Each number is 128 + 24 x the weight over the matrix's rms, rounded and kept within 0 to 255. Layers, rows and columns count from 0.

# layer 4 attention query, 128x192, rms 0.0693, rows 37-63, columns 0-47
[[153 148 156 152 136 178 164 169 154 109 166 187 141 148 137 150 118 146  99  93 151  95 137 146 139 136 126 159  87 104 124 159 114 114  79 121 181 147 127 152 109 116 126 141 155 163  95 162]
 [167 126 101 121 114 108 151  96 121 111 162 159 136 153 159 117 110 169 103 131 142 152 167 126 108 109 164 105  90  93 157  92 131 147 115 125 167 131 144  87 139 111 114 136 147 195 158 133]
 [132 155 143 151 141 149 161 147 122 146 106 108 117 132 107 161 144  86 140 151 143 139 127 122 129 103  81 103 162 173 138 172 155 119  88 102 126 105 120 153 144 141 135 151  86 141 143 148]
 [150 136 112 120 138 137 125 142 115 135 101  94 119 146  92 113 102 130 117 147 141 135 162 120 103 107 108 118 150 116  91  79  91 100 116 150  82 139 100 126 131 141 149 130 148 180 125 157]
 [105  62 135 128 117 160 143 103 115 125 135 140 133 151 167 115  85 154 132 125 161 131 146 110 131  85 129 141 146 144 122 143 102 114 175 102 156  88 181 120  96 177 151 117 139 103 127 108]
 [139 109 147 128 138 123 138 111 119 152  87 116  81 122 152 103 127 139  99 145 109 157 144 126 132  93 214 127  87 123 185 115 146 137 130 103 139 154 108 116 132 112 121 130 136 170 136 168]
 [131 118 135 122 127 156 142 150 123 174 141  70 139 117 147 174 139  98 138 115 143 115 145 134 180  97 108 121 140 106 154 135 166 138 166 168 129 132 118 143 119 124  96 134  71 125  99 162]
 [123 179 123 139 102 149 146 105 119  89 119 164 145 162 137 182 101 106 114 111 146 108 126 146 134 106 123 134 114 128 109 151 106 131 110  77 106 117 109 129 160 116  96 135 184 112 129 112]
 [161 149 145 121 169 115 112  91 150 153 112 159 109 142 115  99 107  90 115 144 141  87 150 114 145 132 133 119 146 127 146 136  67 115 150  64 112 127 120 202 151 157  78 145 153 122  70 126]
 [151 125 153 157 184 100 141 151 120  96 124 170  94 132 119 133 109 129 131 112 156 140  48 149 143 165 147 126 107  93 103 144  92 117 126 109 168 173  89 131  96 104  97 146 160 158 100  97]
 [ 94 124 161 111 169 107 124 152 128 167 107 115 107 141 118 155 128 146 112  95 127  94 111 165 136 111 145 129 104 115 120 160 135  98 135 164 160 184 150 168 113 124  95 127 141  96 119 118]
 [144 141 127 126 184 137 144  90 136 139 124 140 121  89 118 142 127 134 141 156 126 131  98 124 155 129 113 115 124 149 115  89 152  94  84 124  99 114 109 156 127 166 126 134 142 133 133  97]
 [126 116 162 103 171 149 148 119 154  71 102 137 137 116 147 117 165  90 164 157 132 152 119  76 157 139 155 150 133 127 152 150  99 113 136  86 117 141  99 131  99 110 139 151 181 162 111 158]
 [128 105  94 165 117 110 101 156 141 117 150 167 114 128 113  91 168 115 164 128 121 115  92 173 131 162 126 111 163 122 117 128 133 130 134 109 148 137 131 127 150 160 121 101 187 101 116 125]
 [105 159 155 107  98  96 101 158 139 133 156 100 138 152 114 125 103 133 135 118 124  83 144 155 124 150 126  93 171 108 134 133 122  84 153 124 125 146 116 134  77 128 129 106 119 113 146 147]
 [124 128  76 131 109 133 170 122 137  59 156 145 123  83 128 158 154 124 139 133 154 123 134 159 148 126 135 118 105 144 137 139  90  96 121  89 145 108 116  87 185 146 126 115 152  57 132  74]
 [157  83 110 127 179 178 147  87 125  98 153 101 119 152 103 153 123  97 138 151 161 147 132 117 180 127 146  91  77 136 135 144 134 140 143 131  86 130 125 137 110 149 141 123 153 124  71 110]
 [100 115 164  80 170  93  98 120 153  95 104 166 114 118 128 126 167 176 138 155 119 142 124 164 115 133  87  95 149 125  68 137 175 105 150 134 167 135 106 143  97 113 108 143 184 133  66 159]
 [117 139 148 112 114  96 154  88 140 164 163 149  72 187 108 145 131  83 125 116 147 117  90 148 189 142  86 120 153 123 176 104 134 154 154 147 177 147 158 132 124  94 101 161 114 172 164 152]
 [151 116 168 133 113 122 128 157 118 135 156 113 139 103 130 136 103 122 152 115 112 113 107 129 105 110 139 150  94 164 112 131 122  67 165 113 123 114 125 149 140  92  93 127 130 140  81 165]
 [142 114 124 137 132 109 100 102 162  78 110 167 127 135 108 119 136 158 133 137 139 141 143 107 112 153  88 129 150 118 145 167 131 128 151 139 141 120 153 115 135  95 144 102 128 119 118 108]
 [ 99 164 122 135 133 117 116 111 138 101 127 137 111 123 121 172 139 108 139  83  95 135 111 122 147 176 153  71 121 117 135 117 100 148 155 152 135 149 115 125 116 156 101 116 137 135 117 142]
 [131 157 140 152 157 137  95 171 139 160 121  97 151 157 123  95 105 152 126 137 140 147 106  86 130 134 109 120 126 179 123 149 166 118 137 131 124 131 109 155 139 138  96 163 180 142 121 130]
 [ 75 143  85 116  99 110 141  97 131 142 148 137 111 135 184 126 107 116 146 148 155 144 123 109 116 104 125 172 168 119 126 139  90 159 137 122 137 152 111 146 110 114 154 161  77 128 145 154]
 [116 148 125 186  91 163 111 137  99 120 118 103 113 171  73 131 147  89 116 132  90  95 107  92 139 144 129 131 114 109 124 107 134 148 124 123 125 110 113 132 111 132 152 149 112 154 154 147]
 [130 113 124 132 105 161 109 126 119 147  97  66 149 136 154 122 163 174 133  83 100 132 167  86 121  94 117 168 123 133 137 102 117 159 121 128 132  98 155 149 152 115 137 140 137 100 150 169]
 [130 146 115 155 125 142 137 130  94 137 138 138 135 104 133  78 159  94 120  94 141 147 169 101 138 101 171 110 113  99 110 163 124 163 146 153 106  95 139 129 157 118 159 175 139 147 125  78]]
# layer 4 attention key, 128x192, rms 0.0686, rows 37-63, columns 0-47
[[108 103 137  97  93 141 103 144 112 135  98 135 134 133  98 116 127 121 115 102 131  75 114 114 117 117  84  91 132 131 131  79 113 180 167 127  92 119  85 145 148 154 155 101 139 114 166 100]
 [146 113 147 165 118 170 139 167 142 135 128 100 146 123  67 137 155 114 158 120 119 101 145 114 133 124 101 149 186 130 110 148 106 124  81 130  88 103 130 154 141 144 129 135 137 107  79 106]
 [106 105 124 112 102 125 119 110 142 111 127 148 130 119 107  90 157 129 126 104  88 126 119 122 132 152 170 139  89 121  79 101  94 144 125 113 120 174 111 114 111 126 148 126 153 116 126 123]
 [108 126 100 163 128 169  93  99 137 114 157 127 122  75 138 119 121 131 116 126 112 169 131 138 108 135 130 150 122 111 153 163 146 151 125 102 160 145 130 149 114 123  98 125 118  87 111 130]
 [138 140 157 130 120 122 119 133 146  90 108 149 119 109 120 155  90 140 112 136 127 172 163 123 136 111 143 126 151 135 151 132 101 134  83 136  82 112 104 150 131 115 137 128 172 152 153 141]
 [131 125 119 114 164 119  98 128 125 123 161 110 156 132 102 162  85 140 178 108 150  95 101 117 133 117 113 149 137 139 115 148  83 101 132 156 132  88 138 125 152 150 153 165 156 104 119  77]
 [128 120 146 168  94 108 115  85 119 183 110 110 144 167  95 103 122 130 114 128 150 131 134  57 109  95 158 121 110 137 102 109 123 117  95  86 130 108 119 123 127 113 159 109 115 153 161 118]
 [104  93 121 120 102 168 142 140 158 102 137 127  96 126 106 114 136 162 162 134 132 101 117 181 119 163 110 121 144 153 102 117 139 101 117  83 134 137 117 176 149 175 115 105 116 119 129 120]
 [129 115  89 155 128 141 129 121 147  87 114 128 111 107 130 139 127 144 124 119 111 146  97 142  65 157 140 126 145 128 131 116 142  99 100 155 166 132 142 114 145 133 144  61 135 129 166 147]
 [151 138 129  97 137 113 134 179 102 138 167 143 143 110 135  65 146 115  85 124  60 121 112 169 121 133  88 120 132 142 145 112 102 122 143 176 179 162 114 106 150 122 157 169 102  91 129 139]
 [150 144 124 127 129 138 100 137 131 150 166  87 174 148 119  97 134 166 134 114 122 186  90 121 116 144 150 114 120 146 133 140 112 160 136 162 135 117  93 135 140 106 131 119 110 112 128 147]
 [124 136 142 137 138 127 121 104 162 108 146 175  91 146 104 118 136 133 146 126  99 116 138 119 123 136 214 139  87 148 103 188 160 158 168 128 152 166 150 106 123 138  48 116 139 123 121 140]
 [124 149 112 110  90 153 146  87 132 127 121 126  85 122 144 113 112 131 145  90 108 126 160 145 103 130 103 123 115 162 131 121  92 149 141 129 143 120 123 143 145 160 109 114 114 135 148 146]
 [127 144 137 146 151 132 167 100 119  81 183 138 158 124 142  76 119 137 135 125 156 121 164 154 107  99 144 110 121 107  90 158 134 123  95 124 122 152 116 163 136 116 110 147  91 136 104 115]
 [124 115 126 133 160 101 120  76 148 127  87 168 102 123 149 102 161 135 104 153  99 175  71 111 116 152 154 110 157 141 118 126 121 188 117 141 136 119 121 147 145  91 126 155  98 167 101 138]
 [130 130 125 154 132 107 112 160 174 141 136 114 106 151 100 129 151 160 146  97  94 122  50 202 107 181  94 140 132 125 121 144 126 106 124 127 167 170 136 160  88 128 102 156 126 121 122 115]
 [ 95 131 170 111 122 125 147 152 148 136 149 143 152  83 135 116 126 157  95 164  75 117 101 126 120 123 124 172 117 121 132 111  83 103 128 137 193 104 173 113 153 124 134 132 108 136 149 101]
 [141 118 102 110 140 122 149 105  70  63 115 131  77 147 184  92  75 134 137 109  92 147 115 102  94 144 126 149 149 136 130 105 139 191 140 199 147 158  89 164 146 134 107 171  94 100 166 129]
 [147 137 145 135 126 167 139 122 131 131 105  78 154 129 139 124 118 147 134 148 131 149 132  83 114  82 147 102 137 143  96 126  79 133  96 129 146 106 149 140 123 151 176 118 110 166 107 165]
 [153 153 121 117 127 110 134 112 140 139 132 133 156 100 131 120 123 111  64 123 134 144 154 127 132 141 129  88 141 158 128 149 142 145  73 184 175 128 117 108 134 141 137 118 107 123 172 115]
 [102  99 123 107  99 144 148 111 132 132 125 136 110 140 159 146 112  97 106 160 135 162 169 117 122  75 152  81 135 170 150 133 146 159 131 129 120 127 126 145 130 116 122 139 125 130 129 160]
 [138  88 154 124 155 155 106 141 117 160 156 111 159 172 138 100  97 141 133 133  90 139  91 142 120 137 124 112 111 141 156 157  83 120 160 158 146 111 139 165 133  99 172 142  88 128 171 125]
 [141 124 158 100 140 105 176 107 131 116 158 141 138 120 104 123 172 107  95 118 122 122 131 137 113 132 135 161 138 124 107  99 104 128 121 146 141  90 105 133 113 125 176 154  99  80 139 135]
 [159 160 151 136 100 143 125 136 149 128 134  94 120 150 130 133 123 150 142 137 112 145 183 120 122 126 131 121 184 149 144 120 194 151 165 109 116 111 161 116 126 106 165 109 127 130 142 141]
 [119 137 166  73 171  87 134 143 136 158 142 152 135  88 181 108 131 140 158 121 157 168 127 113 130 138 109  85 104 148 126 162 113 125 130 122 148 133 111 127 114 112 105 156 124 147 101 127]
 [129 118 121 170 127 107 155 134  96  89 107 172 126 132 131 201 101 125 177 138 150 132 138 161 144 140 133  80 111 106 123 173 109  71 124 111 113 149 107 123 135 159 135 135 129  94 123  93]
 [106 157 144 153 122 176 119 150 122  96 127 132 127 184 137 130 137 136 103 165 135 129 168 131 112 113  94 142 183 141 129 161 115 127  79  77 137 126 169  88 109 129 101 108 131 131 134 119]]
# layer 4 attention value, 128x192, rms 0.0864, rows 32-36, columns 0-47
[[130 102 170 146 194 171 117 152 124  87 103  96 131 132 133  89 113 124 174 125 141 147 166 105  66 123 138 142 112 139 143 155  89 100 102 125 117 142 100 133 148 109 104 115 161 116 116 141]
 [142 116 127 151 168 142 110 128 124 131 159 105  90 108  88 136 136 134 129 104 133  97 149 115 119 156 157 125 133 139 112 115  88 155 104 107  66 141  83  94 100 139 123 137 165 175 151 152]
 [112 118 110 150 160 140 100 104 121  91 119  94 146 120 107 147 146 100 123 102 112 111 141 116 139 111 119 118 130 134 121 146 140 126  97  95 133 149 122 114 163 130 133 154 170 129 113 116]
 [130 128 167 103 117 145 109 115 128 105 114 125  90 161 115 128 104 123 128 122 113  96 123 105 118 115  91 139 124 140 142 103 118  91 147 117 109 123 197 164 123 119 151 105 105 141 160 119]
 [141 130 102 110 121 130 112 109  97 140 177 109 112 152 116 140 150 145 149 101 104  97 136 120 145 139 111 163  64 111 162 112 125 161 128 117 135 103 119 126 130 124  82  98 160 141 169 188]]
# layer 4 attention output (transposed), 128x192, rms 0.068, rows 32-36, columns 0-47
[[112 156 157 141  98  78 135 120 128 118 116 122 120 146 106 109 135 154 107 134 132 127 162 119 130  88 128 128 109 102 107 118  95 143 143 141 178 134  99  95 113 123 137 126 152 161 107 153]
 [120 144 119 100  98 155 116 137 120 166 154  89  98 156 154 145 124 154  94 117 161 103 112 176 127 168 128 169  99 146 161 142 162 135 165 188 142 138 101 115 107 123 107 124 103 135 181 120]
 [112  98 125 145 146 106 157 137 139 140 117 157 106 153 145 148 107 148 149  99 124 132 131 127 140 149 155 125 146 115 136 132 169 147 150 116 122  90 136 109 167 143 129 133 146  99 120  93]
 [130 143 123 138 100 116 141 109 104 108 117 137 125 132 167  77  91  81 133 175 124  81  64 137 112 169 108 160 115 121 150 136 151  96 169 100 147 142 136 157  83 160  93 119 136 159 122 151]
 [ 91 110 118 173 110 126 167 192 107 146 156 162 139 153 142 116 131 141 113 116 145  69 120 133 113 104 124 136 165 153 134 132 119 139 153 150 136 141 181  98 116  97 165 118 122 135 132  73]]